config.toml
num_hidden_layers = 12
hidden_size = 256
num_attention_heads = 2
num_key_value_heads = 2
head_dim = 64
intermediate_size = 512
vocab_size = 3412
hidden_act = "squared_relu"
norm = "layernorm"
norm_place = "pre"
norm_eps = 1e-05
positions = "learned"
qk_norm = false
attn_scale = 0.125
bias = "all"
tie_word_embeddings = true
parallel_block = false
init = "trunc"
init_std_qkv = 0.0271
init_std_o = 0.00553
init_std_up = 0.0271
init_std_down = 0.00553
optimizer = "soap_variant"
learning_rate = 0.00716
lr_mult_o = 0.863
beta1 = 0.95
beta2 = 0.98
lr_head = 0.00545
max_grad_norm = 0.5
warmup_steps = 200
schedule = "wsd"
decay_fraction = 0.519
decay_shape = "linear"
final_lr_fraction = 0.1
batch_tokens = 32768
max_seq_len = 1024
doc_mask = true
train_tokens = 117800000
max_steps = 3595
dataset = "wikipedia_en"
Each number is 128 + 24 x the weight over its row's rms, rounded and kept within 0 to 255. Layers, rows and columns count from 0. Numbers have three digits each. The size before them is the row's rms in percent of the matrix's.

# layer 6 attention query, 128x256, rms 0.233, rows 115-127, columns 64-127
108:143089147135091107128108144156134129136113153116119120085177132126110125134096125132151092113124184143138111090143137108136124111129136171129095164158165123154092138137123176132139114128151105
127:127124124113113108154138123105111071120168160113135127132140116106098106104165124104114115071146131164088142128125125162137140116161092140130150132084063138077141129153174114150120123120117140
145:133088107125100114093103143125133184119102145137113135100130138158153128098110099159129157125143121103107130150157114138113109098133101100146130115119176136125096136135141146128111134136119134
128:138130119122125138125116166141173095126140143134101156146117155137147109140130140105121121115110122126153126132150099116146161138124118123148103098105120142133124160130126128178158103140090134
122:165134138100111101148065126152132134123169146074087137132127139119118177132132148145146112139143150123122159128164145124137095088137104130125124091154086102131116126128100171106181102145137130
127:152132147116142174120156180088128104145184100129104116139094116089130149083144143123061141170146095125171111108100090160101129131092166104137175134095152129101075114111116167110132186137133129
126:140138130102136120145124111124142138142110088131120138096110144142118120166100120128109125146156164130117117145144076114079116097147114122163181141126133107101147103147084160078110131078132128
119:179112113154110146052087125109138129131120119169134093143150137127203137146125126128137157144134169151129100163133183161150104076092129164104159157152134137170117112114117162178139126112149109
133:141117115149096110139095112116155128150158121117109074104133110092124117133176103135157109172126118158132125098164155123143072123125107172095131083181180106108152154130112128132108148128119155
114:110128156119086147092120128148168165092129122158109113133123125121149098157127152088114106129090130092097145156114181095095131127095121153138110107135052165116102204116089125161151138175136140
125:136092084081120130119068119137140164144094125139129127106126126114115143166138132122181102153140133093150114112194160142125099118127129136122159146141151090098144161106125131132134098084124119
116:133103179132086158128106109127087123156168120152143130124076105126144171149145174138077100149150135107104151121144114130158158116116136121140141158157129089163149170102102137144126129121130065
111:088121126131171099115153119115119136127068131118122099123136168152101161103146128088133145109163119114164118118163137139125090112178129136137110101148178119096137085147132106151083152131136148
# layer 6 attention key, 128x256, rms 0.21, rows 115-127, columns 64-127
105:152086133122136134142123161122168155142100113152143127120135125074150110172138106103127088128148120135081115104139107092157140090137114106082139166156170118121159094107089115169110103114126131
121:130147131147104117152133107057128151118147164108153128097123090123145109133172144153176124113145123156114162148145163146129067148106090129128133137127136131121124147110155121118126131090116136
130:130138145114104114082148101137122111097121149076129105136139165125115120135159109171111131167104135157103106127125146140142112099122186114115122094115142140165117133127146126115128149133124199
118:127076090193132097121136121091144130129081183130110140137133141105088146165093107114176122133123149157139132125123160075153152161120102169112139137119121192088104154129106156118114150153131145
115:148123109114136117141065142113156125087160087106105134130162116117171100174143131122185146137172127156083161079163151090138129130137119123136138113130144174092134158133101131067105140119098136
119:169148150120129127146129112123118119098179142127138126143074149154084124098083110097144132137130125079130173132097124125137147119083141129133122120085123110151095123159132116073132179129119130
117:108110119108160124160143157149133167161153142104158106166100123129160104130151122161126111100152145104114145116127156136112132078141172125091132112171125130129137100105153149142104136107117167
114:113118090171094121035112163116130115149116148077143111111175120154128125161156145145137102141076143141106083098140146112139137139119113118141120156142151144145157124101119127138122132135145133
121:152092146176119125110126120127127124148153119094147096109173117116144135116142117155109139088151151095131162133152124154149117104127136103134117104131105141125107126130079135088132139164117131
113:090143128151131124120107125150154114149135148121109144114117064145117111089167158111154152166123122149154158156144181129108158148161097115105137166116148117153161152159148103144157129155164114
117:119127134124159163117091111102149096149159109110131113092146137147133162156143131130151091122116117109114097083155149151139120085160085133111094102147147145127114120096089148173144092143140070
112:125118151196134100126156131109099158126192131131174151122132136117127097100121159143108093154111137132119142128076095107116135114105113192108115147144133114102164202114105152131149131124113149
105:173137101121148123119122114135122096127095112130090118147195107117089158110111133161128098143111113153151150106129108105156131156120122128086133099125113162150137089144164094133130087159122133
# layer 6 attention value, 128x256, rms 0.227, rows 64-127, columns 64-127
119:193153124144128122069076107119115115122121102131135180110118113127200165126104070102081134129109127147134141101117121107134160108137097121160132154179143102142117113120149130109105156156148130
115:115163115145132125150104102196121106150118120107133134133139168166124132107097165135115103127162107087132095104151127110169202099142109083151134161129120125126124124166123096149148079111147121
124:155101174106147113127132118180120122066120157113150151108142100126131087138083136096112131170121127129135116124118094098148153103112136123139148096111126087125158136092145146145160115134122130
119:090149129130138077084099109134110125135148118131181140126152135065116101130141134138099128170157205134102111167110115153149134120124096148123174092144124120179141104124133104105126102106109140
124:142115133138130139135121113109136087117085166145145142123170060156124100130120124090117113130098153139122122096149115166093116117121093122130118113097145088127120114083116068118114132134135139
114:124119116091151117144136130126096129193131093118088121146112163142117157150106126130162139138131119136132072097122108097150114083119111140145143136130138111103119087130179111111170115140152131
117:193107179100142135147138130132169146128176121130154168126138122127162116098070119138130115119118082163180141110124136096130170130147143125118087126124114095130115091151158075131145155114145123
119:150160115155112153137133159079130136129112159091124120163120125145166119146148149143107137103167097124134137108169130134126137137162114110154125119137114138129122091126147090113124114124129117
109:184113128132138115104125139139126097110132114158133139118133126184157169136172154136147130097109189087118127118128152138139170136179113145144076137094124106128123128144130127106105146108078128
116:122166173169185145100104132136101120133118121147144189121155104115161133158116151123138123136093125103131129126112134142117115090176166101175111168130134150121109131146117070113106120163136136
123:107150166130083147128112156147142141086152138124073103139122137120139142169132120138139120119111117146128132098145152101105104155134127094119109098134118111110101145179123113117190140135134120
113:104152094143142134136152121093127121117174129123153125087160130138111129141132141134131105147105148139135146092178110122091110126127115106116144100109151111204165103133147138154072144135112140
112:146131128134130130145138114107089120123114099145088144127123115111120141145116138136153108091117124133144149125102122098127176164103108143146078177109207157121141153118133139118083175128143114
106:138163197090154100142135137152148123092107101148108106111158140161103183128132099112130155127134197127143163104139134141118099103135097135093062091149142146136139148108114144086157124178142172
110:085153088112111106136105151157157112126128084140157105152110090136162098148108092138145110118134125100145161111154115195163087151160121112154110111146135118085124114133123120135083163122133130
117:138086111151145151097120107125133088121161186159103174120122114126159111128132146133096129114097142121145169130133110121124123086109127111107169120125115152107122168153132103130090068125136169
114:162126151144138138100116117154125136145153110140146107125132144147119134141135117120120109144161165130123118140133151140150150129177176127155105112170120136100155129145114138123171118109120107
109:134168148186081124138142108118110159149080131149141129124100151115105147134120144152120100099115152124096112168185144144121137075106097155139115137179119132085120108133114159140109099122120149
119:095122131116136147135100126108134109151118126114097137098130127128162107123109107113151111104114141134165120112101117118099117115155121121130159080103113121120125129117158122111163172149146127
115:099121155110134142098129133138084123112089128126129130128107133151186134122149135118125138134111125076153131106131138130140152086172126102118086130085123125115107127122173190081131155146133110
112:144098108128142088122169122115160100131159114117126126134096142140141129080097154191159094155131086109129126116145046105167112123158122104124122117079125123122102109103163117158116124142190126
114:081121143124103109165100147107109116137102116131116144101180142085156177173107146125123133126115123114148147114176114112089185139140150083137108129144103140126141145124107119116134138141143130
115:060097165159159125126123075111132110113124141107114125133112144130100145134119071143101083130114153096119125113171181136107156165121141133135122107131120152157166156115122130108100115152115127
112:101156167152145104121175159170114093132136094126096148161118120101105100141122108126145105102103126161110136143080129087122115137122119150134126155101138127117148130103114151135125159136110081
120:123128146113104147132163147106122083109167172165144101160142108090149156087167105126147142108118105116154142128126074150174110122147101106136155090163132124149167125118116093172114093146150117
121:081148164157150104146153134138103130066161099085127123109134153139124144135135143104122085137151120107110136107119122105128146149165127117169142145159140119145128105096141113124135114155154185
116:087149146091111151142128114105137160134123134139138112115078120166123146124092123154110080124164133093063152112093104135129123140125111113109134124128168157166122104115180112135156076099152107
117:138140144129117092096196090133111150153121117091144177144161131115117138113089080122102104103135117084137174143151150168135137122097162156139160103101129150095107133138123139169126158091133134
116:174107145145161144139174140118141123113145117112089159116115091107121164126094147152126127184161155051108149139134115138130133109137142125172159138116126124111125103122091149066139097122147177
116:108132116125131130165142068116143117111063144163134109119120087143126146125169142108167120149130124097141171149140115095112111220101085143115113130118134112133073114141111168132149146154136184
114:114102101129111126133073127108158122117149157087105156128093099127137167159116132063146138107144100110098127117108140123164121141135105151169106168122129141114135136115093123109118133128081148
113:140118127124116148172140113116141136105108118101096075111116106139142127115125143139128109152098115127136122127144093118159144155145154113128113140132110082120116103130120115116083142182126139
115:152128129119113145091169064103125127115101089185115148152120120142116111126115149136148136172124109126136140130110136176103152126105130105124172124139138167121070108129158082103153128125108123
119:138154109143120086123133175127129128144136145173142117142122163130144090145150102112124119131101119114156128138122125147149155116103143073145129145142143142125104145165133125134127172173126132
115:117157126098129095140115106151165111148112163097138114151129127093133121123128103079117168082126103146128146093139147143147119103152117091108105116160139190137164114115140178146129135155164131
121:096147177152147147131094152133159157147162187111105087170121108133160088123104141102118139157147061097159109106113130161115103177111152113136114102127135144124156206112120129161109115123128077
118:110164163175127121149146100130137107119126127141178142122094127080139131077089139107106141051172130109113120173116179124151135158124141126140147121109140144114142107115149152134138117115148153
116:129061112117150130121138066154123094168114119119143089099173135115087133110156116141152117142141108128129140116126110169127140097135159142129122089126127114137125155120133081108142121142159127
120:091126132152109151136137157118121143108146107181150116120152136120128120080125144165148129119164102103123133120128136134106088053115184166153152102142158101130095115138106148126094148179121113
115:141127108142084117072138119127121097160127105149122161090125091101095156137134102099100116124122099130189150172124158176176103144108112104108127128136145145128113093151130131108116104084143113
120:130139142154073113135112130141161140119100117110136107141165142126123150163094125147155139114160170132073156155155098141190108142166153112129148096111136109100134098100116126123110132158113134
119:155160154125149094096133125123150119127103107119122140166159133082141131111172166096120127098181125161092076096120159117109137137112108164136151094139141107136116101129130131128108119132092163
120:142120143097115188147091087097150084133139145155145126118113111102146118104134100134103100180101141149144106080135111127102154141088148111148148160133093113149105122137120129151123146135125108
117:112108122104148151104138143149141137123092114179149128124160125133131166130152116117136143131124093145175127144144135151141116126130137161135150154129151144115146126113082110127111113131109121
112:145124172143142114119105102123112147149120119135132099154147133107103112098103179190146143139124125187124145125123120162139083128135125140114105171157125137137152133144140164106150105144106079
118:110150150142125131143144131127143115131167125147114123116088106132115112065142140147176108142125143106115143123151141114158134153131120090098107125162123122195134090140058117116132136144109104
112:091149082117129097122129136114139139138096108114155126109137138124134143135173139128123144135142136129137169150086170173154136131145134140153107151155147118100125093109152112118131115110154107
120:118143119130127145151117137163138118096120123182140137133147136131134097133135100120128125072138111150160133133049143112139151105115149076081099139092118141129123168103135103136119138089122100
114:087140146152098113133165118166144150116099111168074094143109148144118113183148128103143140144124122074158135121129119120118102117129136148102110091126095117124121149141094162134142128169112120
124:137144130102141153153086127139125138116080098162110150102173113145115119126120116155131098110143137124118087139090188084165141099096167117166178117168162155117104077108128166139102142152143093
112:154118079124132118148134137127123082144102112114139111113137135146144129118156115112120133149158143085132135137105198118134136114164135128120132138152080123167126102146119123145136120111133097
123:134179111100100103165139104159131153119109108093109159168111124155138103182153156137159140163117116107163191124122113144140101159104118114183160105140093121126126107142120116109124090129118137
120:129132149124142102153135088135093135105131110070140156123115112119135116099134071160130151097124105111147155167096168121162116120139138127094114133154113087155142133138119089110127145087101150
120:154100125134122152143176106115111112159147139144110112076150103120136086084130118161115156138177100189105151141133107112143094111133126107109168139126108130075134107154124074111135124183156133
119:118094110125193087117112118113127185131189117125133124124116147081102149091081112130132147166106139132149119119152109174092137127122111111138112120114143126177131118154093148133130108132108101
113:076109125129132089096117151140149156131118148113156141137150130153105120135123160145112128087134155134124081104117144125118116082138148115143160154113131106103111134122159109135107150133089167
112:140128165144148091115093150130122128121146156149180157122136151174148130110141114095151079127129086120132119128135185132129148119114139148176113133089169125120109171119159102110122128118099128
114:128131113115042110102097125076086112087169127105164139121114097080123157147167096139142151121079138130138139142137148133120143090115120168140078141134149134086151182119142136088136107123139131
120:186125125122172111112127084124162118171130160125160146128112114154115152163146144133191149134124137104150119118126068152133097121097130117124131168147122133107106175114137097086140132120151127
116:126079158135141141146142119120137127141146138139143133143165116137144190117124125107104115140082127133159140091106151105116120137158136154158103127102133098153122122117060151116136115122117130
116:135156156133140169131136140105064125142119122116166132160127077140120125171103136122133114109112168128086130107102137090117144139136145153107082118121115115181135164125113135110099140121173106
121:109142124100123162187170123135159110161156157117121116112134141157147107150150097154093139118115117168121103099107121096157113175149143105126157076105121104177121123108142124095094125137124172
121:158119130140116119156103124132127110101141141143114050158114109124143166147103132129105118120129059099147159166153147141143125168120115140117143099114071109095121150148125098127153132099140147
119:141169130097118141129128111144149141133157141166065110088064128139123102089150138134137127173118092155130170123190095094133124154151148108130124110142114070107156158117106122114140088123077095
# layer 6 attention output (transposed), 128x256, rms 0.191, rows 64-127, columns 64-127
108:147129108105141129072113110131093127172130151140129162154125117139099147098132121118160122120100110155153128141147120153171122139121087086133103120086119088150122097123138163117122141159167167
109:123111109095168165096171116123143110147096127115113146102148094116109124117142123129174130157145086080166119116164139155154100115107112112100073162126168105092099129124159108153119161120096126
110:141091153156143115110142122125114151136104148158143120117156098158133059150100133159146114166128062123086090135152101124124136134120149130104142112101123122145121114167111138129082117156121142
110:099153118152095145130154118141132144116137140081133124129096138121127105148137123068130127137147119130099130146124138107116090121142139124092092116097114136165121103142109132127147114147143153
114:080185149150102119100134153133114094106147147136115091112150130083136135125092136112158123176109112140216096115144142085119113116103123147122118109141132109145153132160077141101082121138091123
105:110153121117090169161143110149140094091100094134169141119128117107089143108123130140088146099119126130097138130133111143151151107078107110116153097130155084133113101119124140105130133138113146
111:128091178160082099117104141128147153091158135095148116103168161117149133105157130100143134173109148130116133124102080112130091172163113149139110197148088136108118111110140113088105138130204126
112:145124150159137139116110141088115109161126141092141100140141149130095152156123113092108129145141138118140092144140158178139145124125116165104137111118112139118129097129186127165132095077120133
108:165130139077104119117104143113109155104117128127120086126151164117106148099091164114138160129118124103102123111158185135134124103108124148118117137172121162101145161126106132139124122157148112
109:127140147122121120109139130108117129125123146127143103116114145137156156124095163137104104141160128124127154165131180119138153131145125146177147088153137072111161096152161137123153131161150114
109:105078113134167152123126144138129159147089137121169144172148128134095183089128144158119146128107112100113128119092130108134136128124132110143113128112130128150142117107158171134137135133163140
106:110167077108065063126114137129127137137130103112134134156148150119130113122130170162164137126123086130130115112092151152115121104170143093121144134159121162113131145150105155106108162172181164
108:157100089155123152090131172111136052141115178100161123103118139128110157140172100120147110118099106120145128108127130129096162092091094151131135123135155145117089146159110122137114132143141100
104:163124172098155138128149181136141105131116113112134103150088119139150147134167096095115124135124101145159115134117116142135123140134113114114095152087126108158153122128096108113134135160135121
108:115116140156141179094131145129128142144130110127130115150094097120146120111091119115107097150121146116161155084120128110058123133150154139128144098119153140113148123149106195113160109124106136
109:125107138107132086104087093141121149119124129156133143134126119169107126061108160137170088090148123086135156119121078137124120113098122125120108114108152136135149130135097105113163127151114110
106:127103152133088163166128126137137104153109077139172104116165137101158128114129151112139135126148108130135149090129144171101134150154103167106093132135124066121180153108109141154140167127149092
104:148124133161139138124149093076149089177115122114178130124169079084159112136142161121158136102139115152118136151116097132144107104118137137091167164148132159145157144103150145137086113110089151
108:122149160137131096120092092077126127123115150139108101128122138104141100137135108125126144167106138159142157156136156122123093099080105121127119074137128095141149136092123142131152189093159122
112:112138102062134120116089141120083123163140106151131157147142090086132113165119152138089116106130126109134166133120166122139093078112156138124111121144122140090110138143150145118095151097170121
106:101141089074110139144110143134098129100159099165125117138141180163120138187174135093146108151175118072144116124145096106106140121143136120112153127141071104110084070137106151144163092126153181
109:110102097161120111159121140144124172147102141070099153154112128125191145130103147150120181117126119099124126144146136130152109125126098134144126127149160119132149162116132135149132099167131087
108:169067146163080094135155122110149121125118150165146087143113114097111105117128116132120094107141115116150099168132137135070175118128128132140135116067115126132129177155170141118130123128130109
105:097139115147157156079122144148145126094088153145136133125090148112118127121120111100098079145098147149162147124128127085108113133126123082180144155155097127138143166118129133172166115106113142
112:168164186110111166139173144099138157095142101082126135114183110109136155158158133099144064090135166095123114139134137109128091143114135097125113118146144136130106123172098119156108097163133099
109:139116136135102140108099126121122083121149138131133126177144132120150144149170112134138132150146112127163138135122122152111148127144110118127148156138109137139140135121178132098123118132140125
105:109164083096072113140133144110167152139092138104096122141111151130116109135113104119212119140128129124129127111110143104116119142090116103096170109117123144157141127143133160110112064102143084
110:153075091087101153153146138122128170141090137110071146129118151104152111097133073127115167178123115094156151111153096085155150114128134114116124100084153120127171164136140151105135133172130119
110:108138121053130158203154123139142128137150116138124119156128120153120117141145103116096122148094075103160138102140107078148169141123148130121147123123112137133097143085150161132122147149142150
110:138115141170152103186118127137116142071155147081132128125130120091114132112117113138145122141142086151111148153094156094149156123130136115098139143133132080154112155135094128155131134151133129
110:116129121120155127130125147122143115103171157093112133123118105126158128122117164091151163133134144149122115135168147111122110146120117089097121137144083164118180142106110121130138170131081086
106:103119100128147133135123133144147154108123093148177057101146130133126140140144124125083168113136113103151082136137115165114119160078121111121116130167130111107161092148134084140088120110184072
110:132164141150067111152092110153105094128138159091148126124124104120154119107170101145114135136081097131128103170077144132124133150098101073119139155141116111129099141199108145134116125129125113
112:136125144180114126148113140160140145118138144135080130165134151109111134126127174138155170142139163126122108104104142111119077145109163142147102128127141156158100127154129107126108192116109134
106:116126148186136109142113128149121133119156077094099125089111062086155099147146124154094144117103172155156108162090106107095094139110087129145129090117147130097131105127120149121149094124142160
114:164099120141148138110110115140099162112131144135114115119147104128143149170188186136130130144084150098124135148121122139140099128110121128087156183100158136168105114116060095126132095105121130
109:129146127156154119123204166097142095152166115142092130118076139141127103137097141129160143150137134116147105200078109110138134130136136115129120144093110123108126195162166125151110142131203181
105:122146090121157120127115113153091164097129143119128147075132119101158157129136124113113150139112109103142129118160150142127148089131175113102142142088141127128107172137117141082118125147119115
113:139142163125096128131111127097148128166139111075108122159128122132163113126111122140177096144160157115077111098187107136135151141137141144135159109137108081162127116126116137116120187133133161
108:158126145112090139099095114089168104116150119117092138125151140127137153094135127127131115129131123143169093111104125139126108159144172127125131093100176154136128097128119164124131088069081138
113:125135141143171158119120157131186129154152089131157101159128138147130148146118111140105131148148153120139140144122119132175134126108151111090115107101153122109112140139130165158142170167122126
113:103111135137098122159138106179097120121109147113126170137126111118075099144143129087123126163127121137099162126148115097117139112050112146133109122137100131130153138161131140106209094100139115
112:122119142069124125135130099131077143159128099107135114119124104140099144143092147131092090138107132077156159146118128111112109142122142100097122121096130108091130142134121130150112128125127156
111:097146097104130140137121126120131137130115150182124171145166109110110128125073084119114100106130124166156129124153150136100124181117141152124106142085135102114155117085130085149135101132134109
107:137146135132126124128140113155133110172136131080143099111137093123094111123129142123114121132119123131113131100123098156193143146161084161113144144114087101139191112146123093166134128147105185
107:107131191122104130124100120125159137159118150147125161113127158180122154140084212091116067097138092135137133136139135111141068173167113124124114116109075106143133143125133146143121122129144169
102:103129132137084134142106123169142141179121122118145142096134101132140102147124124087108074142102144145157123089138121117124131115118109144138129105123121138114182174116162126123150110152122133
114:118135164100167102108086134138108145117120152152089100098102126127110122146154112136141164099105132106093114113096105122112131129136131109123129083146126130130129148151118076106147118181113137
106:090087127149110132088124149122133124098120099123089146132133139141090146140116128178138115149123107123166136152109121127147099117129090138144199151203112112134163119130103121144115169115156111
115:094170120159099140122120120126134149131093171139110111151132113153129121119117139158191125133119129099153124168160122144133143161117124105146105079134158140139108116140183103115129107105119153
106:090128090129160122100146122138113091138057112124104170127124198131132101130111132123147200114127078123188177115143126133171146148127124153088087150122093176154133134130177142104129138165113163
114:135132137155095116075136121119117158148098123086139091123139084146163123098121130149124101175084115108133104111098121127174157132091189103141095161150149068161146131105154144113100105147120108
112:139104133097143109136132135070171169131134088095146064136090112108115117090150133120156126144125129130117135168132126102117142152112124115133159139122128140128135145134128140110137077114106157
112:092138146100124107124136109123136148116143131104141114106139118120092141118177122106138122126133130135147125129133165091157074169154169137070107122114140111123135164131133096143135133172121138
111:120128142114147148122164125145139159087145100137105146088074130198148125147129143091167088122147056152111152166130160121084111147119131122127149155088110117106127111124135116144111138154129104
107:081130123154085134108160102083131101103133145156105120094107109113150115108131105112124173109113129125135174144105079117133125124130110115056123123167129087108144160097158126145166160100139145
107:148146116145134141099124124059124091155138137133160149134094128098132137119129164100156140165115136054145147095126142144128176152148119130163103125077111116168130159108132085125133135093159102
109:107078134105127122115102179125163142113165140155130142113104130129141122096162156124112091146097159088124127131126146116123185105127107147129102154115158121175150181141094105188143110170103125
111:190151140094115149145115152129132103106124141110139124129103116109162136114118139174137126121144122182146162116145128117160144088140123100110101159136142152106111142153115120106160132100137117
110:131105149120130126089086092136121164144142072159140125154079153131158118106138137094124142149136155118108129180134141138133162161128165154129138171137118114103116179085103145120153111121109105
107:110123094106134128108132110162129145144123115169078118109107130147138080094128169132131131123147134108125133110163104148143128104124093139097137131137127102117131157129107170128135153159139126
111:133121117091098138122110149106101153151092050106159131168144128093134081134152129105123112120177154130129125133122134142168145117157116135157128137108076139141087115132151154117144103122127146
110:069110151136188144156171107134146128087116141155151130139174180124124103090133138102154142117126119085124111106102111146104123115147154138155152151136143147095141131147148120140140088111113112
112:146139142133132099122097089134132121115112063136135125141108140162108150142115124128094119117121122136111159193104087151107111101139132093139135137182135126140106173104082077101117086149186133
# layer 6 MLP up, 512x256, rms 0.202, rows 0-29, columns 64-127
082:150143104108122143160153111135150115139115147160108183138083120142145120144136127141097139108124099145115121118145124109099122161123121147099155120131146137161147131123123120096151120095154124
100:086129178180163153123111114184156115147105124118137122104132161110156092099154092163163140181094139125149147106072135159105113108125132176151143105117118159123117126112156069093144144131099146
104:089144109123118061115112171130124132109158123140180065121128164085118126150126121132134107124121116146097162129149144123134092108151114157151126120178163176147079156167123133163074119126140112
090:150107131135087177139146106122116138157152136127139151169080094138129129145101109112111129149117080163080169154129132167101103122086136136136132166141136141107133118091115125124114104134139108
094:131103097079142134125133110146137132132076066123125143133115127146148171150118107124131158125158120128133108129122113133109134104154142120138130105146134148183118128175115129130099092140133143
114:134105103133109152136104129105112082088136138139128131143105132124118104119171059142079187182120134128140153119150136135121127107080111161107153124126153162117146113098172128169149125108155093
116:146122161101129105112124122115171137096161108148099129092128126110141179113165106107139088125123111114121123148147161141128131137136108134127142111080121123134120170170140115119155126109125133
107:110117139134061135119135098139153131126162109150125119109122173080142101168151151173150154131117139120168125168148121110126093117126109165155128124120121129099167151156115116123156126119125089
103:133124143124158124119120145117146090149120135180175146144140132125162127137133118125144190094113109131135130143137145173116107135117107135129163142123151137101125123132146123119123137182167156
101:148167158122154117132117140127114093069130145141133152151115105118187106127128112097107143135123100148121117113155127119165132136138119119120110094122107164116175170135097097180145092146114128
093:115128112135123131144150183115112117078127138151148081141127107138114131122147136122082164123117156132081124142132118101110109145129107142135108115165095129163105128111124168151159129161085146
104:134108145125108098123116114073147139121119148103167147119162103106103165150136154149114097127159126118112169122082163088092113125154164117113090148101195142132111107143093103144132098114125091
096:133117104126124154133082118148152077088137133139127101091094144143114081140155149125119154140119140128124128129128151128098122149126110114113116072143091156128104128083118121152129135136111067
096:133128183122126092094121115135136125115093136126146135131139092126118075092142111124113128110145124158173097098156114153121189110137120143135152115105147152111123176114087113127122098180163119
097:147090085110134164107140116137112099151145159157103117148136150130112086147125146129144134119134112138148108138158144122122149121080107137131138132113145106114142142131108131114135137154208111
103:118134119158183104130157119107141104109102095138101140147123158131149152115106138106124160145132178100165133119116112125097128144115138155140166111171147113135086121109158100204116093155106127
116:144118104133149112087142158147128175101183113168128141121112119135113154096110121123163109119116113139142135129087120121108109118128133137123070139107148108150103102084067101118141112097112125
106:094122125102160123111127133120135112165144105092110118125154131066120105127143091131158134116175145157160134141144130153116148152128110139129118155129083163125079161104152166152099106155124106
089:093084188109095146149119144105127160167124151121120138114134083130130119124177111175171099123162122082163127149140101119110098130156133098108130171159115128123118129130142117140118128149155105
094:109110139123096176150136133093132102122135130111104134139146123149132080100094156121161140137097128103128150153176145132133114177122114154113099114120126149136101141078118131132130164127104130
102:103072147144114150124146154144122105134156116152134162142113162140089124125122129105173118129141111130123128080137139099154129172112136134162111110049142126150124162170124104123132109119087117
103:154117115141115124149131181108143122089142116139107146148182117086140125113137159111107146112144118115094173141148151118082095140111104147170143108133149134144128103104140111115151149104083087
094:133116147161144121120105152099139118108145107134127136109127087121130153140099119108163140148126116116140129118161152112100115132134115174107170158154077140150133102117109138129161108102056134
096:117067160139151149162146115196104116117149120147144113102169151082124112098154162145119170112084121145097123150118117156097168107174117137099132124151118122137129164123145126135141140129063093
094:135096147122097148124139097072170141085143094095116146138110133134150136165127130154108096123132098163103136118108136122131128100117110156157117126145102162124126141070119164148141090110140115
092:113135144143143146137130144117120095112167104173092130131145119092116127115134109095170106108108125108126141125121102156140166142114115152092108177110111117112137157089136118112117107149160132
099:129110120088136150108139129139186158164134136085090142132131153111164114135111112108086128119091144130123111138146108145116094118142145169096151130141121146078116101133113116112133137134131146
099:126102142134132174130124168126130158107094061088104126084122129155171127132111136140137124099137106090122131125126110161098166138140126155145120135104133098109151151117116104101140094147142110
092:138076130130115116131127144138164099110089148111148129112104108137158120137121113132123150098119149156132119145129127157140094116141128096165170091109124131088121139148131128140147115168118109
123:106144151120144126136126136095134104185133119161097095119090162136123131112112120173139119129105132137140141108164161123118100137158147145081103112152132120114119135139167109139193113122157134
# layer 6 MLP down (transposed), 512x256, rms 0.194, rows 0-29, columns 64-127
086:176126138109162137166127141121127095123125156114111142169131118094157122142156114137162135096160128060114170133148109098081137128107125171121113126125140131133118093136094112072114155128087147
103:117149081098140126148141089142135106131133089104103141103134113114128100142140093147164118153090121152108152111158112151150116136140133136129144124161150113121151161098112160147154153138155093
104:156114123130133116144095117112114116172140089129134103124123113095126116110119097109079131139157092102153127135119113120110130167131063106119108141162143127152157099092161120140103166121120175
096:143163154144122087095075111120121112157125121127165078139129144129108127106147136152175116141123130113106129102118128102143073069116095091159127136085120136129156113103151132098127137127135124
087:121129143181139100122113145134145125124140123104091122111133135119152119188099147156110083133115191118154156125095080137134131119136164165125141140126106172129131101123172120130140132128176087
108:137127086086125115137090124052111069116112134116140120084161124125113120131145110148109066176150086126152159154135148118100099142096100118115091137158121122166113127082151141174157151161125139
115:139107121158171173134120116159104143098114143107118155163124128122082110092099098116132107138112117139114165133086156120101142170066136103113141115136112130156115093148155089112163191158123108
100:118132109116126111117117141130140126141116108137156153143067091075160125176168180129115146151145090136136118150148122124160095118132106137077107138123137157116128124147086157151082119158154137
106:137098127091137119138125121177111106164110133111141126094100174145171128131138142086187129118089156116114126123129128145144117133139113122098128115145139104113120110159112080099134149128105133
101:100109103146110113125118107119106136113140119108097109157122147084107126149122142141149105113069091124185125095102121121136114168116139108113107130115066139104124177121103103134094148100107084
095:146121151097139134138135143125096110122080105188145116133153131135118150130110146120152137153073136113085153156135150122110088133175125107120129118112138111188155128155142152158103091109117118
097:122082089136193130135156131148099170123081139148101107130100093111110107146120135134162134122148083137154154107093080154153155161133124110129154122128135143105141090126144105083141105157151112
101:085102122156086095148132163118111114164129125160091151135117115127123140135175158136143075143110126142110133082125107133083109106141127106126150103155105122123142130123140075076103113127146088
108:143110119141146132096146122110108121159097098125131103164133112139116112090158077125130116158123105114164122092117170133155148160098152156115117116108121129122120123112076128190093125133135132
088:122175109134140086155111139136181138140100121121115131108102110147114142149155103114115144117119141124124112146126159144124129144154097122092144097166107091188122146161144107141130173088110160
110:135135111104183128125132129165116160109137155149125083163099090132130170163145131137103124151099125089153128159143166126143168099104101089087116100138124143152130157131137160114127102131113168
111:141125137176126165120116136163155119095126090134138154131092132159074099104106145134109115142144189157091114165113160099144115124120142180141113139091136122129085112093114103145141110119143144
094:184117137117120153140116110137084122102159114124105143112129132108123145112130130147093151144113137117116129144169171101132120116107159151127126139132119119083166100157102147142158175114164115
094:132155130164169128140111099138125087145126147139119152096136203176109158084146094090126135112129146154181156086105139098136112128133090102145067152100101142114157145127121110122127145129130133
096:189137102150137112104166140103131177100131112109136164106099088143132128129110130164125125103128135155137114102132104145104084132104158140128118130115152122108120120107110171148165113030133116
102:101161152190097130101112150151173139131116109088171088106141133123129128120124117130104104173119149113135117148142082177083189135162117122138130094150150162131100106151109109092142121123153087
104:166115144078122090145109122103133071164162175115093111148149121115114098085106123136147154122126095090106157170108127101144154129133127113090136126164131090135115089100101119131117127110093059
104:122102131107100101133133175139125136128107101164097110113119118129133107101122145121125158115119153134132108147141151101146126056117120155115124145110158179108145157109116142074148106132114133
106:116117120120143110141114143123177127144177131127136137148107089127094132108153115133122129161140114113100095117127109149103140097120112109153157151139138102124142129205085110108099133133139134
093:133119153117121162137131104085195147114129134112158139138122152149133123135102077147103157155123113090163104154099095173079154155144128131154113114115101148127141149113122147157127123095121155
102:078168146166118118111096143135126119102120162139173138136118126117121153104102076146124153106132122105109074135138136090163143129114130103176116089163121105130106178111108100139126148144092131
101:102134139111136106120129174143160133144132095099124106108104115103064173127142126114170140138102139144075097177115123114139094138103132140146121133098143143130092132118097115106148107088135121
105:143137108154132177153157115112100113152097106109158128123135105115163102119114115113107193123120111178102132119090111142110156166132084101125134108147147090139124130087115115149143162117110107
101:097117136095129137104135176129143152122173153105125147108144140159132096136160133126147163115133154090129146134155139157148119108157126144101167152087125114145129113109098149137115128144103136
093:121161125119103130135123109158072091125162130105146104146105091109150102160119105132106103147135128128100148123150134133119104123159143157174121213131146133129123166148088146131137123141149112